Weights of a small transformer language model.
Size: width 512, 8 heads of 64, MLP 1344 GeGLU.
Architecture: RMSNorm before each block, rotary positions, no biases in attention or MLP, untied embeddings, capped logits.
Each number is 128 + 32 x the weight over the matrix's rms, rounded and kept within 0 to 255. Layers, rows and columns count from 0. Numbers have three digits each.

# gate: layer 3 MLP gate, 1344x512, rms 0.0789, rows 544-578, columns 256-383
# up: layer 3 MLP up, 1344x512, rms 0.0826, rows 544-578, columns 256-383
# down: layer 3 MLP down (transposed), 1344x512, rms 0.0486, rows 544-578, columns 256-383
gate544:137136155114091137133174141157081119136154121099148179156164137089141159149185190114142171172079108134131126104138118114109090163144099094127133111172125000152112133143133131146053098121104160175130125115115105093114101148125169149110098087090167143067156089168124104138132104148132139110123191104107166128134103138158123041119134095113085111136156142071172089192109104102127146136132
up544:132133047109157069091150148121105199166161115151180155094151086129061154084136139184140143168189089186146142092161044131133170169098175139170125147097119098139087115120114159105129186137128169162077098097099102157160133191114131179164128081193086157108113107133121105156077085141146204108148174131115132098091108136133143081090157117120104103110101147083120133156207123113088126217117
down544:040112144148186141096114135130144090106110141117126148131098181108147145124117116113128101089087128087176080070102161107120150095112124164116132193132089106168185117120173160086221090193095095122093128152139091199165088146114061115122090149094144152095098114168111122154120156080157133094118070128140122115179186085123103114116126134121124188059194157084102112181075071106134148087152
gate545:136136122143137155125167149110147147142151131162106093120120112083083093120090099070162121156128106135130107108105064152081060180161113182133110149139149153075127133112142162064147166105135131061120121089133059121093153174144176100106130133104144132099120142085185125142180128181136101117157107117118114119151141118129113214132164148081140101130130166134097085125092019111138149145112
up545:101167106167106169120172139195096126178123109128148187164114107188173099155103083089153116098149113143155101137164126101067183143143131139113141086122068157126117160148094099089125142127154179147156164095172123130107097090115150080114164092097195147164118086145030129114136116098083139166150116104111159127056101105093109090128103134129187112098103153098119169146146127107123088055195
down545:160085140092148119107131108033146107165134078096132123117156196080080115098150124150132128141141108178131116109133136164136116154145047115120111145155152133125105116121127142142129105108135136121109124118106125171071131147140112136070144110128138093109083119102090139088092155153129086069108179193137053113144088127156067161146144116089091117115155131170175117145216129172103099102192
gate546:052146137145150165126086098105140131112129094147119196097096085171155128114044139132175120122114155139127106143134170126093123171158137181137163103151144088100109150113074116121103058126085095123180135098127144168106168094065136160076165128179124142121139102126169142201112134109115121112179149156165113173133140127140120111107135095119191079130100125111088153063159141117106084091108
up546:174125106124129142075129108114130108130125111098125092116141150104131155109131114129174088149162199182112123176151103134147136118079106137094112154134145137095142123150121134112123120136214117133101081149118179054144099140098163155096150123129110088140100153132176135170109103100158136095157146173147142078119109134127114131126143128116133154060087127146118138105088134152113113117162
down546:152081120158084091135161122123222144175126136121199100137136145129140174137133177109098136098135129168134067110131182204140185106124095211134091130106114123108112178169091144103096119105131136132175130089180146073102169111131194108159112095136152178109100072121173122142087143142126140137169165098098108148124132073155120061184165089097104111088121113157126118122075148164121143091070
gate547:087153132114123173135150128120091103170117153118155162143150132146141133126143119118109134140114158100111133158160140150096087089111133125105160094076201111100121145126113130083061133189168110139127051102132122016104202149200143081144142121134129091126165139131153193175095097127189181172164142087088078119095116103132147059058155147193162179187165155166065162140101066180082077158094
up547:212161107125125143158104104121083171168147102129115151095217166090144126129185151103089097147151108082186218112124175127115187139109149130151082194105151119123178089172107077094162103153148139104109081086131148162168188123121129126126123141129141097135168135187162141143107136121115126125222140173218163122159108125126049104107103121151120148117128172073143073110118142097125132149078
down547:105080153078103112152089157104167157134081112165136127086041131134113147138187143090189189120089102153039073078116093075115100129087119091161113075074124079109163075146080116154140128114097136072083155121133092094144140074114145102101147093123091091080117130113162109110147135174117058101165131109068158123061140130116167151088147107104113125108142079163140111125173145076149145107130
gate548:144119171138131161080157153112165133189116154176087106114110218171133080104139100167087103161154117100143153089168151085161084067123169100138084130111124115116125133165165115099033132138154076083145128065104115101185176071121125097080094125118184136123126123128166128180124108134093084114169111124146144152122156146136187148051086213092110181088133142094177164110146155178184145220106
up548:113076088130102167126109165112183180164125149131098080150114120154156147121162113146144139116115107141142111133164137111094151179172117170134131126161099098095124105148128111123137119116109152143173153102140178144180105125152105184155192114133101193091150110147180136151172151169179157108144117100145122081123119121103103147147123127103133097139099182114068158154077144156144159159092
down548:142130114068136186131088187125100107100084122132157120155052117116096154126103087107161132145100082134170162204131110136203116113146113123129121094115116092111144037152111158157133085074069112149168188155115117167128112097123137126118168131133166106114119162166127173105110075128177115108110159157146119143147141156118152097184124109125147157116118114149149107130079083137125095166166
gate549:136145129155172186108156146137115138134112144188112080101114122127137104139107135123140094110146157170064130201151059091159082056095114122109204124108140098136178137134099135143124144104162150147094123158123152106104161127139141139102120175185120091172105162126161096136085129143105149174112158127116131130067134164160143086132112158103169156168132117138127101154107090130137153111166
up549:151103120157117096123159103223139174067148180069143145121153115119159096148129093132145140179065126070144164145179122119108137183121106136158135097100109176113125172156119109122133087133140126108150141166142134132122107099115130173120137207144140125087131166154116151143144130105115124135073084162152153147129152079117066113106144115140056083121146145194160141146119120122087130137107
down549:116119156102118154118091171152139114138181134158090112125052032135090119147152090170152067011179133150097142093108093107095056100130151089071084072151106125168186226144133166181118155118129107111110153113178160102108149117122136150154130099160182112088172112104156094076155096096172109097215157142103088125077149089151082145125092147138135145119165103100098128105128143153132171115108
gate550:166140161161140140061105098124191114104152144111105147049121138106140117095169137113151113212183151116101120087107137128170088139137142145101106131134162091138169126097134175136140086141176154183098121187143130132181169110119084134132112122119181135087100153110125067187170180089095132159150120153110094170138135162159143120099124127115166094166125127163053127179054120115134099181152
up550:167147107086103150154100079160085138119174162089164130121067099073095112079190110133143131174127113166165129110069147148134094164124087111099096207117119178132135109175097118117080185105089118155134140129125094051124153137048068127111167124163201123071137140133149095115153110105139109119112062172084169137121157107122158079139167170178141100144117149140085153138071102190131124090147
down550:131145130073073159115086118118100146146138122109099064124103113151109079100119113095113153109085094111069196109116107106134121046100122136103128091188085168118098080110182114147171157128078135108118099217151159106097130129144105103127131081106082143126130117057177152117080115157122115148116091091147144108144146076090131184077150117105138122145120152145138180127053108122113103141168
gate551:175126155101073089150181141095119096134105176134103141089118109102158111158142129166137129148107163133133147133133113128103063123135125071110186092170078104143075133108143097174140112063059200106150092134155103123167178133061116128117078115140146147135128074134148129137127123176131124121057131116157083123080191142094065151132169085185174143111114106123139104120141084116080153119174
up551:132134151119147104107122143165092117126166136107155115154123051076116108104176150147121156103150182110111134152114174186100142153109104101121114153142117128112173190145156138179060111130127125113189074093105134105117117134130168100100110165141114153163135139136150107083114130090091155131155110138170175120121135082123133158109099114103143113131178126133140134129142152109154106138139
down551:121089131107181096138146118107130108153107111139136068113147150121125112113103145124158106167149087119113100109120156094111129161113124088132157088171133152118129215117083156116121130165165184083109135144140153117132134106107106151088175142163114146105101121167130104146110158163145131125054116170135127117100107195131123124205169122148116161134075121109105128171136134103096130120168
gate552:140140120112164148141111182160141097157102126081164102065155121101131124142075106117116109125110137109035091107122179151116058130123111156092098128083166116145114110110098116106149129117131154125153099128172076149134153195140145110097172086088163112113121156094107125151142112162121136150182154091088138152185176137140141124072157160106092180074142120117120192082095151149116121146107
up552:172070203107124162105118137079123132152104074141145057077137147128164123149085130154113146139181060079138146143155073086178063141122030144188113102102082091115128175125143106121087129141091125128151153110137089169119105112196028210166140110130202176187189114086125148095117144103165123179094158113061161096143195111148161065059169148130157186118114110099098074126113127154108129108117
down552:104099149133151142076109126104074144134174102098111198081128151163153131153116061125145049096163112139059116094144109111210139088090085144112109137149071085173123090094165143147163143153115156176145112124125124110140131055158134145117100235103089140115179084164151092107092088106128097106088184135069158125116156136110095080121145162060077136134108129103150108088085083092084070134111
gate553:122126079201055141094127129098121167127118138110145127110059137135157132127146179143081124155114172192141085121157120125107086088151133120106114169148114132184201102105145151134080107084091105082127134153109077146129155101161137122149148114121072091122180131145141125213134110140160160152158122135118192110062159095139175120136118153061132088168178152099127074117129093143119166113119
up553:200170125092108129080098116144098142098159083121136156124160138104149114078098205071131170133095153118121052178151092087110090176125119112138110118145128081097129142169158131141093122111118134128141094167158127146171174144121094146182165126104139132130042181068137161104095147118146171145085154060159125128153145101163073151158128165072148168114182168110150097095107126124125165177101
down553:144156149151149132150164148102179111116057157171120123119142120107121124101143145114142169154133126098106143086129076075175140135051111150140168105159157064125150208057071146151051158125093120132147134121135129072116172118071079182111101140139062126138125082137101140137100147148086132112162155124089120167167123123163102138106131128154143103102133150196142110120115143132121113099146
gate554:076086154140087115130144155172151080107176139093149130043144153064134121041143131103117130128131096163114105148103208123125114180127172131186114132103140054187115110122124146122189225141159095163133132089142104141081087066149149100140098176130125114191114113161095107131157103128131098117101135140146158149109111169135116075127138086116146143069072146099133097136123115143143154177106
up554:107113104185160114156101122099082128128170104092094148183174128179199084131143097140112153177094124120157165135137111134134117156075124143066186117157129103105097148099131089153103079164155222087111113141103166144173115175090124136117134133176149116041176193102141116073097158100098103096103092145099132136118112135165178105129018128188160111099121110107098096092105132125091120087135
down554:179099084115129155117110094139128153125129118103176170154148094098169060081127086061120129125149167132177131154148140135098076095083142137165119155118182118113118107067139167151207109158174108101108189078128156159131121185136123189153116220117175132080093168109110093085137125104094137124146129068166135049129164194169140097132204152119088147139107118109128086049092175136142123106086
gate555:127124120091176103128142162119179098170081053159138122203181126192083146174096130144119142129096162171175094134131078176122137137132101146124119133153091206198102204093079156194142087100141162098141069136101135123184119129161181130118139072115125094110155120155190114091095062154156086115137120164175106078117110184105134101145127162108145135136161122102139112126191144127120119181074
up555:126159159097169117072160139086137133134114165087092083102084073091131160121142198123070166070144139131180102164124105168116118106175109115142149075159167163115120141109144085140132141162095111155149125130111124122093119147190149098088160108163087139156078154077144119096194169121131148138157094087142103121145088122156136105107127180142134127076087159092125137115115117107135188103168
down555:174131161109103199097129104172120126096104185096089127104148081113151114081138137190138168149071107208051128101105139119114136104172118099161191107143110181121110123127117142147115114127123085164135113086126126125162119175103131144173101141189117107045194161134123107116153100135167122167154107106159131058131138169114189102106141117154129084194120093186140113169122109098152118156154
gate556:164134160180042202099126111132146165076180102090103190128205099160128091108149141149175088082120051123176137139099116130218110172096133170159155114112122116107128057134189174060117138136155114082106122119124146139126123126167153121114065102075124093093134060089120164151136151080100113132086128154100092096113101114103148138179135184107155134110069183126177158102148140129082104113159
up556:131141169151135146097108157115121119103177146127059136158141121085052101070165138082126096134088113084166142174094094100155127130095126108116154103083123122132068115108191123142087110168168116087163117161124110173058198155133159070130188054164086140090103186139055092140131114146156097091178093133071128146167086139107163100139152149109146164099151099120140149100114129122171153127136
down556:191166065132136172136118150161203117128129153120204139149100099094167120106122050109191141054162134105107141074170161105179108077113120143116104135099116160119172173122077124127128171159190152100106164140151168167099135086068108170153114153072128133156083145126141079121136179128128121130092147140143106075091119150181151104112145186145196151175152100090145132157115126141101124162166
gate557:207128113138175109203164146170108191141181083103096112125148074167156131197157151207129046160130119133105106101102161092081151133115140060105149125106116175069153056108161135102126109169130155136201156157110133163138131132072192086127140079092120110157138174190151174136127080139089106147169088127142162152184096163144135076118132132138136163124137137140079100104147112126094130128141
up557:167146127085092098131114067115180137097114096161112144101175106086143066109150172140104113131154107129165091173119167212131081131191109037105179156145151113142097108129122163156013149122125131127140111133027108155081105129095120095136133123136083157129100129135134092104125126121168172143140161077099137067128149151118128085090096140146085086089116165092133105155115119159112167113142
down557:158080101181151143090155197118080109065146136106071093185101130139106162112099099155076093108114136144077153123104114103129142124116182141093116108100134173123086205119123100144153103130135173140182125184126096123106110132114133134120152100146139085084140139085108154128088154203127174141130144199107112168184108158165177171067104172173137157092130109114133137117113168151148136126113
gate558:169168118145148171145076111214120151136107168130138101118103124173110155123121148057104143163073105114117133113149090122226092105127123200152084134182145116099135200134071119088103125154131141120128140149142125167091120128158157085099115164103067124114103139082146111158080120123139128115083181115126156112146094117128105152167136114160129087145122163135085122162171129119161119103087
up558:137132113117170101140130192150095135156091092123078111123119124086164020107194099116122107109132159137132084112205147152097112069122137137156154120135119143129188169186128126095148118105154140129168115123165136168059117089132151221129104124115136082160122083107159244033087114160126101094050186107130169117103126128135238156131148123123122081170129112120126126093092148127111137133150
down558:111119164115092196175142083130106074171142119154091117144081148173156160096070103136167171129130160060149101123121143104111168131117142128195100109107134124122183108117111138180114076132098101138116160126115145161176147141116052091099121116110093122171107133132139104113152109132107120122148199206071115176110176101137099102070136145156172155177103161109057121124129143113172148163175
gate559:171166151114117107094149168124123115119132115091086120131149149160164091119154151096102108120121136125175155153092132130170131120172110177087145148166138175113115114098171083139121082152156154124126122138140169108138139142162060158138131126124136163145116170125147161131159128158123105138165118104088134100185102227165150129121115139147090144110212115142137077130106092167137097134131
up559:191108152136140112130111115124112158120120135139115092118142143153094066123128122129161148154086125147118175146179163142139138201156114127109103152136177135142175130133097090086124128093118087099118191144105134099091108096106102125169133171138102123166110176165114143145106156136058128161166171127076108139118118175117159144057087108151124158141097153084068136113102089152092135178163
down559:087153122122140152077106078171093151128182181162116098123121092095123123184102120122180141161139189098116172089127144131105113120177163100081064139167154120137162109146202132118144163088117119118155137115121094152169110116151130135118122103145142114129124123086105088076098124096127118130177120145083140181129130091123115122194126130109104113147117113125115144117155192181163159131124
gate560:125125112136139156118086147191067082126177125142171142134063084159083086131109086133140155074106121122099139120142074081110081136137177155139165081122142092026128123145156166074090098080092131141143095146217118096110146080170122103067169155105164101123149154172126188173160183139128099147129144120180149131133146109099148129129165116136131130181146157164117110086114092140126105113146
up560:143088152116146203134150170164149114089084083182155121135140138113101111158146087162127110137165229154110178134158102096135129148124126061109147091139117077127075159141124114186156100100121147166140062099118132104106117141113120125094126115148125070142117151091182105116103147142141134114132163114095103163128089130131104174126086149109156095121141186168146134145130118033088144137116
down560:140148147099111146119155062127112107114147089144152115110145132160120154122133122136153131118136143069131119097143120165090146073109066098111144167144113123177103095131146130138124110081114132106140111116122118178159127108108147172149128162176131095072131175157124080114094131131193107136144099122091131141133125161138100097124139129188090092135187156089183153112098094133153146150071
gate561:139159073138145045138148088128140187100130112097155117101125130136135187195164172095135167145164170151084160094096106137183159135168077102133136080104110135160131168149094137126178124098121188167133176069126143178120147123115124059107130112114125088162132125128124121129075097155123127120135128127119100179142140149099142140095137118143104144098109105124132094085120093075106124099125
up561:195116116122104099156144124123077187118118083096119117113190167124147098113132212140149171165149156118128205135152136128093151137165138131127145165128145095132160112122155126124178162087157154100110154149131186138116150146134181083155045129154120165122131079167169137178143085150111174127121190097128118154118135172174125117113112144167094109147120104161195131096151108109095064150119
down561:169082107081124120168154142127147117210085107146146142156077095153082084127088113153105105137100163157120120110140113122171093099131167181157144091197154148073096112119128146080135164100159201153068188075145099117147144176126119176136191096078111137152141149137166115136157141068158141120104104133212140086096101158118058111112159130166155108118117093194185149111065117149143127094101
gate562:103157151106100105159121162097134080099142133149151124159088132056129104139109130115143092160116128091095161059111207093125125162139104136148103129134103167079123119118194161124143058130143106105124219175145147097128118131158164172110164146127133132137152134122177160145081117171096108097064120147123125159137180139113119117211152134126150165127130082165211122064122090089084129160129
up562:155083121147193162132188103159121187100113135088131080152134149122115135157144174133142125176112139091134111135134154132104143097153152102137140094153124171122155145094095077072150137089112108157147166157098127082125168230166156161148078148124138073131149149156117162117102132139139122110152112118142143161104124138152107136172125089192109102160143149123164124116101042117165163064107
down562:109112095127138158150180164120135122109162145125214217111147119126160131104089086154119121157133193130142140118143109158126134160081139131116142166123146139177137074103143188160186096119135147073127102112119121150118053125141140163189110080132133119191176091112133135156137136124058099077112167187128141055126091112076092189067144151132117134175126129127139092179076177126164156139078
gate563:174119216108127118098131110160114131123125094102132120144134097117122163132202133151144036147136080157150191107103087087118161088183145115114117066053089163129116076143131111139182121103119167134112109094105185149120149170137124134111138138106168121129202127150095158101093123123170174133110144153159107113161084127112123113126098149117118141186102081118176113134171154138114160137121
up563:129137157083125140106060138133120131147173104141093107165048112177109129112152134135189100079132172107064088150125185134180077099128166087146197121218119118138115150105177109188145111088116127106144095146207052087107148146105160145154124148170119130135108128111084147103131206170088093079149128143146062164132161140084146084091123091131129124142139115121113150154172148144116133160148
down563:117149101139106065104160163169141085162100167133113149116183136140103103123104087137049180165123134160170112113085110126096142179106129131155072118090152093093138086139062112107085142178116107151155145089115191125165082128148109117073190136135147138120156083107169116123114097132128122137128100070128156143169171146157116174198113161127182124110121163166166071081118142141141160157063
gate564:184129187100107146136130143128171153151135089175141135162166109088147146115094160109141132090153144138159135152083174091105095155183124180135090092167065103154103167155164158140168111164115100127099183121161185086104135110125129159105114112087080138135124110127086110147171122153127165088129128155156120122150121109099153150095165102074162202110138119105098121100132150134130101176130
up564:102150182119160143081155115143120182149096095087149063145125042152115156071181118177112173103130161128135127107193188122108122161102132176160121089192092089168186076122159134107174075124145116150122101115113130121131084119156130149167157086084143118165088162055166177120111173129114156122165113145165103121143134097104144120103117094169175129107090081090124130111122134144115133168145
down564:147185108155064107136120125146095153139134145152129157140216118139187141145158089157137157163140174091119132133104142134147175139178053106151097139101141130132093172152092117172132161177147174133134161145125101077154145164121134145119098154145162056145148108104141111139109073193099076072194187064111112194147082149164153098144141088106103117124098148135152146102112111118123160121111
gate565:151146136098115104132126153087086134126113112133134126151163110112077142141150156185108163160113156159148135076094145128163111125176117116090147149113155075152132111158097155157115147189119183079102118101119205201070161153154160131070106027120185133182158192146086152167093105158161089142080114149120102154145133119129149126141108103126069141102157114081159165150198046128143129178100
up565:157117114138125199063134166123157193163193093073135113153102090140195061092157176146073152138162170112142116141123140104136153101090118126202117161168156086206125151151116161157118088118235099099104100100146120124136067160163167120121115123098169096128141112091084165189165077206113124149145135138068095122186143100079133108122110126087152135068197115155116212098158114158119126119078
down565:156130147085138134116121138112144151121154139164121147120166125119126193103125133059032121151104074105105160069166166155162112069126134147149106120084107131166111158093167098167130093139132146108070137148114169124113193116121072089123049114110219121181111149150129111086085135174105134083100085139115177136139132157159116160171129113084168073110142150147116117145116110128105161122161
gate566:183169172127149066158093089103161109140168155135107129150132114150156123144159173127108099134146224121128144110118099116148145103119110081126176152164131110071124143145122205090156154118142163154140149135137145139115157131095183186138103118100102144109106156162129108119133153155098091134146053115160172176154154111193136091136139125123118174095118128164122154145111140171109123162154
up566:079126088156100064135133136199159121100121142144157095138154088132106137063114136172122117138156098099129091163097120116092123095075123155145112148101094101116156138174125098145138126115152135121075092074093111153152136123115087137159185117130104140150146144116139143121138109121117160142213170116145130154160080118073124077110167181174091135119097201147132097155181072128152120094147
down566:091126122066136101151188119158139064150107095069084135145118108124121109107129108096132101101064140095143117097145214108125136063123111121120081130144117105145117200079098090157089125172134115153161076163149120156167135118153184104136109118081134154134152155087130142165128206220175095134119127119143108076088149112154075139115184106122118170133167151109084098072196142112092168146114
gate567:191174147126157121108075170084128122097127182135098139119115107107154173149144103154162179066155091140095164111101125149082162095109134111124137137074118139134123145162094091164106087109149104145106041161174139222200173152113124130217146135142111126114122076152108121079109145129099031129181141075097097146098140133131110090118143176139104105128214206035121124174175132152116150105159
up567:155111143103163130106183099153182046151123105102111162136165121163219109144057172149068123156064072124086075149068192149092083176155101134168165086176165118176100071113179161102121103061137107122126157108041125117071080094111137108104094123176138152175158123159144095126160125078147123120110094151201129102121097118149117151147142114082101161159104124202099147127109139130212152147150
down567:143140149087140104132110118108182072137121107107120116129099169084120129178088031098128114134109133081099142107100100166102102187080133154129089102150187158138083208143140120117110151155086166077080055146159109128243111108116072109057185124095154130154177158087154171154171152117032143159102111153126155157070125099146157157170180124106085116136167143154146184055140103148147149179109
gate568:095151117149166118185027095139175102131123098130075191103127140140053080082075129194146134122095158115165101069120191118076121132098139119133118164153225146146100184128124131176115127090170147144097085133143167126104161143145122148128154132088162121151110098227064149173172145149167150139150195087134099079198099093132090118063143098101058176063123120121153074113135097152110101086141
up568:115155161151136143118131100100117087116137158107127072186122106183076131104124103147160122146114133153108132149129093044121171168119104135112132113162077158191212055160126036141068177077102142138189189024137207104028188160113166098200134141105152116102169171151114155086101123087136109148135064108134106105097163133166116138104192134105102087156105077137164110137195130135162110163178
down568:149133115156105118147048108152145121151165138071125101133136113135144144096080065106094108152166081154175131160123123061178064180173148128169176101131158101111132102134069110064188167121080122187165154116113116160162152141082127130145167132127137120138073105143135129077135103075096151155158163141152176104137093184108159115088114172113134079145143129122139112141185126107102118101085
gate569:165096151113143196152112132149141158086151173151143172149129085111148106146121164061173141083087125128091085073076082185132144066155129075154169085067165146114153103165150137191127154158085135078164061057138147164100140161126098151137166185096112094148185154104139128182139204151161200108137189164086054158154116122138137074185131120160098142146131114145155119094067127123169129146179
up569:119149141150133104173108073162119090130117114153136166088111139142094123153125098133130094144061134138116164136168150142147061143125100113106100103162202069152133209133085161081139218086124073129113169092151147125181143145104139173118105182142155145115079136171167136103128100125069130120103144164163130066140112105141153094141122156066152136165115177124172108120187153158214119103094
down569:124089143121184143164073126153188174119133151077084174171207112118131127086186145096130117083078106116098040099082133145128163079176145095091098133111218156119151179159147110160165125149153112129112187191126135154093118113083170133123160141049159122179099127130064133117134109128104137165104092124132128206097084050072205102108151090074095127140094175121098149049132167142145071108149
gate570:188164113090092108122092174135113102050133116157098097133109132118129179135132151136118158116144093118124159089067160132087161108135100075110134162129090119127162079117097121114123124078142069100138159154148126109139117199115115080093087105162152133146150079110118127104188102098128147192094057094152093158141098076126129111114122146119110122066121119145114096143082122101145127112109
up570:147121102194116138126179068109074164115133145143129105142129124119101104172196198143194112149161150141076125121112144084118121140065112120087154128182133117131087100209140142135120139138108090124051139136131136123137111117127132174045124131149112183150090125111145145103145143174151159150126099151139157170110117179088123112159097157101126086160153099127114113155108110154158104124150
down570:116166136136109104145185153133145078137115103125131159087149179147154142100138111160111145090107104133153091141124182176172142124142133165121123115153172146146138121152156076094122102147171117110127109124158085134121180061079108138106155070076109123175114134147119151116129137134128118118092159114102176149114119119148112213150136094120152174150111151103143157124116107135128070119133
gate571:142133145165125106182162091198119086218086122107126075068119196132156107138162161127158171159109201125070108074121180132159116130124036147129163133110123124133103105174101130165094129180132100136154131106166153128137106124131162068087152135102193151131121109124134138125102123179086064134202092141082127108103103083065163105152180178128086104103100112155126086153097168106113124157189
up571:153072099176127135150163104173117110135127108092128090123135110169112141123137083142114087157099219112092189078155128188138121093135122115139104106086018105129100159162146143123101171103141161097146111159178165137093128071079108173153106118156110097141150144053180090100114143058141100155125145093151060181142099125059121117140188110091110095129135120125102136130143124106209139129157
down571:150099149059163132154154117096168129106101116166071075133098182113187052171126131113122089108126118197111124111130093109125130181097160164114208080096139110070132086073088156110174142194122105148157113128166118141155136132141120119138057149139107124141109131170100108103151183123127152121146094087140146155147116186179180141125147153099101100071132148129115163122201100048078135125175
gate572:133107088131123151105151124164091186131158101112190142092147109095138099115103135075187119151145128137143131112122100106152119093196126110155167162130118086129125165094119099164119129139077202156097086123212172115160061100101140139144166084175139111113160152058147135142118099071081082143160159156137116091128143146104145168153101122090133119071078120151171137105089176130109130129163
up572:102094117151095129149129093161151155112126115171107147189179148150184119139210122081148131116104169158141110142187151163135155087147138140110148149159094148099127124118131082076145096169126117128101187093117139087178130128190104101168156119128109115077149097215138132150186119144120130149182085126111164088176124154150138138110178126155087133150183120119124102124164133099136127084087
down572:088114095132150110176120152112087134085072092125157163098138080130118136114126132140114122167102109061133100120126080107175085122165147126147096158112079146084080215139099115092102111148158170156087100135106081134114155116172123113155149144135111077115089153179144084146101117134138126193117109153109110146178116131105165089099163163154143147147211123156169118127109177189149147095207
gate573:152115132102161123067175080123130098132143117111163144077141168123149151147105122162115143110128117162174137081126137136208108112086160164075120109176129133106170167124123168180109090189137125176124202056159093049110060098139137132096142082090172118109147100121121122124128097150097119066147138145183139131084168148148060151140133106141120143173129128117126171179100142104106127182098
up573:076173144078122077126080147082077126110165081041097061139135157162162100103159136156169100124115096172132125122136145099123131131151086130070165165145135113104142120147198100091174114165088109171128129103100203127132116138208123100187081099113137118140099120102111149102143103115148131088145085164143130174133158153133195149156159117160192103111185148125089097067135120149115144089119
down573:147082148108147134076138137107161119119146096086073075143130190161090100170139130138088158109172159251126140143166170079152136123145090104131175086088083172131148088147161199106122224065108176080128119111098096150130087112183137143128173119145153102116121112126132123208106079167159126129150135135115132199127090096123058135134125078080122120101132085168091178169081078127087128120148
gate574:166168175109150104130161124151133122117122118138147130130142116070121127127145087094146164100154156085120148123191147127141112115120049135115170174077103176127120057145104092086161112201115177158082121127128155144104092107122103115116095074147167128101163137167099177088122112141100120083141124145146157131095148188170143126120128116159137174174062104114131159137121140088129111108120
up574:146090112182119112125133112157060158133071148137076137142061147127123091099108174109103105110174162107092168097129080133072135188144137132135073131136144062106178145098146144084103095160143156143134185148030112073126046115177112078144109158172118130138158128111079122178119112163126172144140115071154095096118129077060124115156102125148122103161165143147119125130088146122152120157181
down574:187144118138149119139186142102140087134115113104108089142109112137144138088136131123098175183135147089143093134095107094094069119081135110067146131133126104191119130114142163123109075131095153053138152064118088093163149160113166074122131134129126101107136156097088136113145107096143098121103097110063099198123163123130081115118111112114108127135102117129195113155089137191183134096097
gate575:117078077124084153125126181154116133159118161099144118106116125132137077122166092100123152188150154137153143079134122167153113092076063122147138126080115152130128147167080162101120165126109156052118142112086111099143171150145125116115156092109121111138158084143195079042191098127130110125142100121107124138112095120080108109146147128150109116143146125092112109110096071128095186085140
up575:094164164189087151134114129139115155071138142144144165173116107151112164147096116179205123113091097117088154110137162091120147124097128128171134123122170106149081116122137142169129109111157172148183100054199142154143122155130088089132126089116140121113113139160116117161157107119109167167084162136125133096119190165153138116125123165118115201149116137132211103116189099088187119112152
down575:162183147134176098133082148143149147121185123120097132128125154085150194126135133123119101143124171117145187178178109137166126156121151171110119098111131144173148158161095128103201127153113155171152180140026058149124130158137111174185120112123109143141155124117164136177143204108136089122151124127123097122151142079140090168071083093094128156152119163141076164079093156175125147094161
gate576:114138151121110145109137095110131095141141168129143122110123060134078099187155123118087190116155159162135183163095128156148075071091128174143135050119097102171140142136133076143158071074139172175170088134079110079171141115149204142171182100102165170151098123089110154071064137118094156167141117089137167118147086205171141132161121116138100049146130115154132136117157159137164107122139
up576:164087204218110116152133160178073085188179166099110137128127096112138133128130153130149098141200096138181140175130147097143083100125173081129138133067129117081074099165129174171094118165116135180169109144111184120120141104112100149152107132147109132130139125115111138077068178108099196118127113109126132143120081125114127167110145076098148120134092067124156141100190126093100105107103
down576:143135094115103200132187178162119165111135140149172092112157113126110146148118117097151096101073085129129166119117120112124117155103105096152110073127134115121193060173171097096127149137158143133118170153147110133128089091155138145137154178148145161145178191159075131200188104112114165100150049099135055139107136122097109103113090135150099137175177152202155135140122068126151128132124
gate577:076111088135117110156191135092121155106099126138116191211100181113144098142138138116135155081159174133150134129085111080143115122137130069131169172157158142100158040118093096140080148162158127074175139114139065171156095139166076111119162161110136112152050100118123084121115091116167121111185138115112105134124115168084084140130129203150111107112079145130095166148138147141171103160129
up577:100122096094120100109122140099159106148148127161083105083064156148106159138144167137129146125142093128140143088122151189135100183155186094143096121176111121135143069077143088183067117109108092113162196165126111187164155090120126170138109114175110124121127039131127133163087165129139148073111076091101124201112117105071169136193136139084090140100134164168090124148128102150135132100169
down577:121173109132138107137088122140134143177181182140112094083105096107069176071125140101097065099141067115083129177103086158130128114150126149066046127085167113083068189122142122116102149092164188159092123137137143169109124082090146133076104127158068179176115170150163159068122174091134041143129153129159153101086150165108121165136152158160136144123133138173104140133152188135125191104080
gate578:120141181167142142116124117056115174127168147113137196158148132144118107127153132131161134111208183133091154088110153102140124099117125208124133055113125210136100185162123106164147178170084130083152080164126032154093103170098194082130112107151127130115098100126168151131138133111118150176121144145042135138109160142123109084104073152146244101126123103078098099142097049156100161126123
up578:132160109111162135184110118162119099162189175121098110132109148178158149114171121181159168144151170088115123136108149104127098152133178122106147133115126113159123126126051060199032205092097136120126132197153158108106121117142074113078115166176175117105169219117185070132117089162067126160083077188124092142141142122112158169165139139133084095118185168152124135153149104136069107122153
down578:139120079117063088131147169112086148110099120126061157127118085215133141133090125128089124221114085106125107179159133071108083107173127134140122098092067062133165177112099128068133137205148115122131162142126062126114090133131192182118130183091140186101193149120060140136130244116110121162169132091152118127150134119141185160157149107171101106141140078034165146171124219124140162123079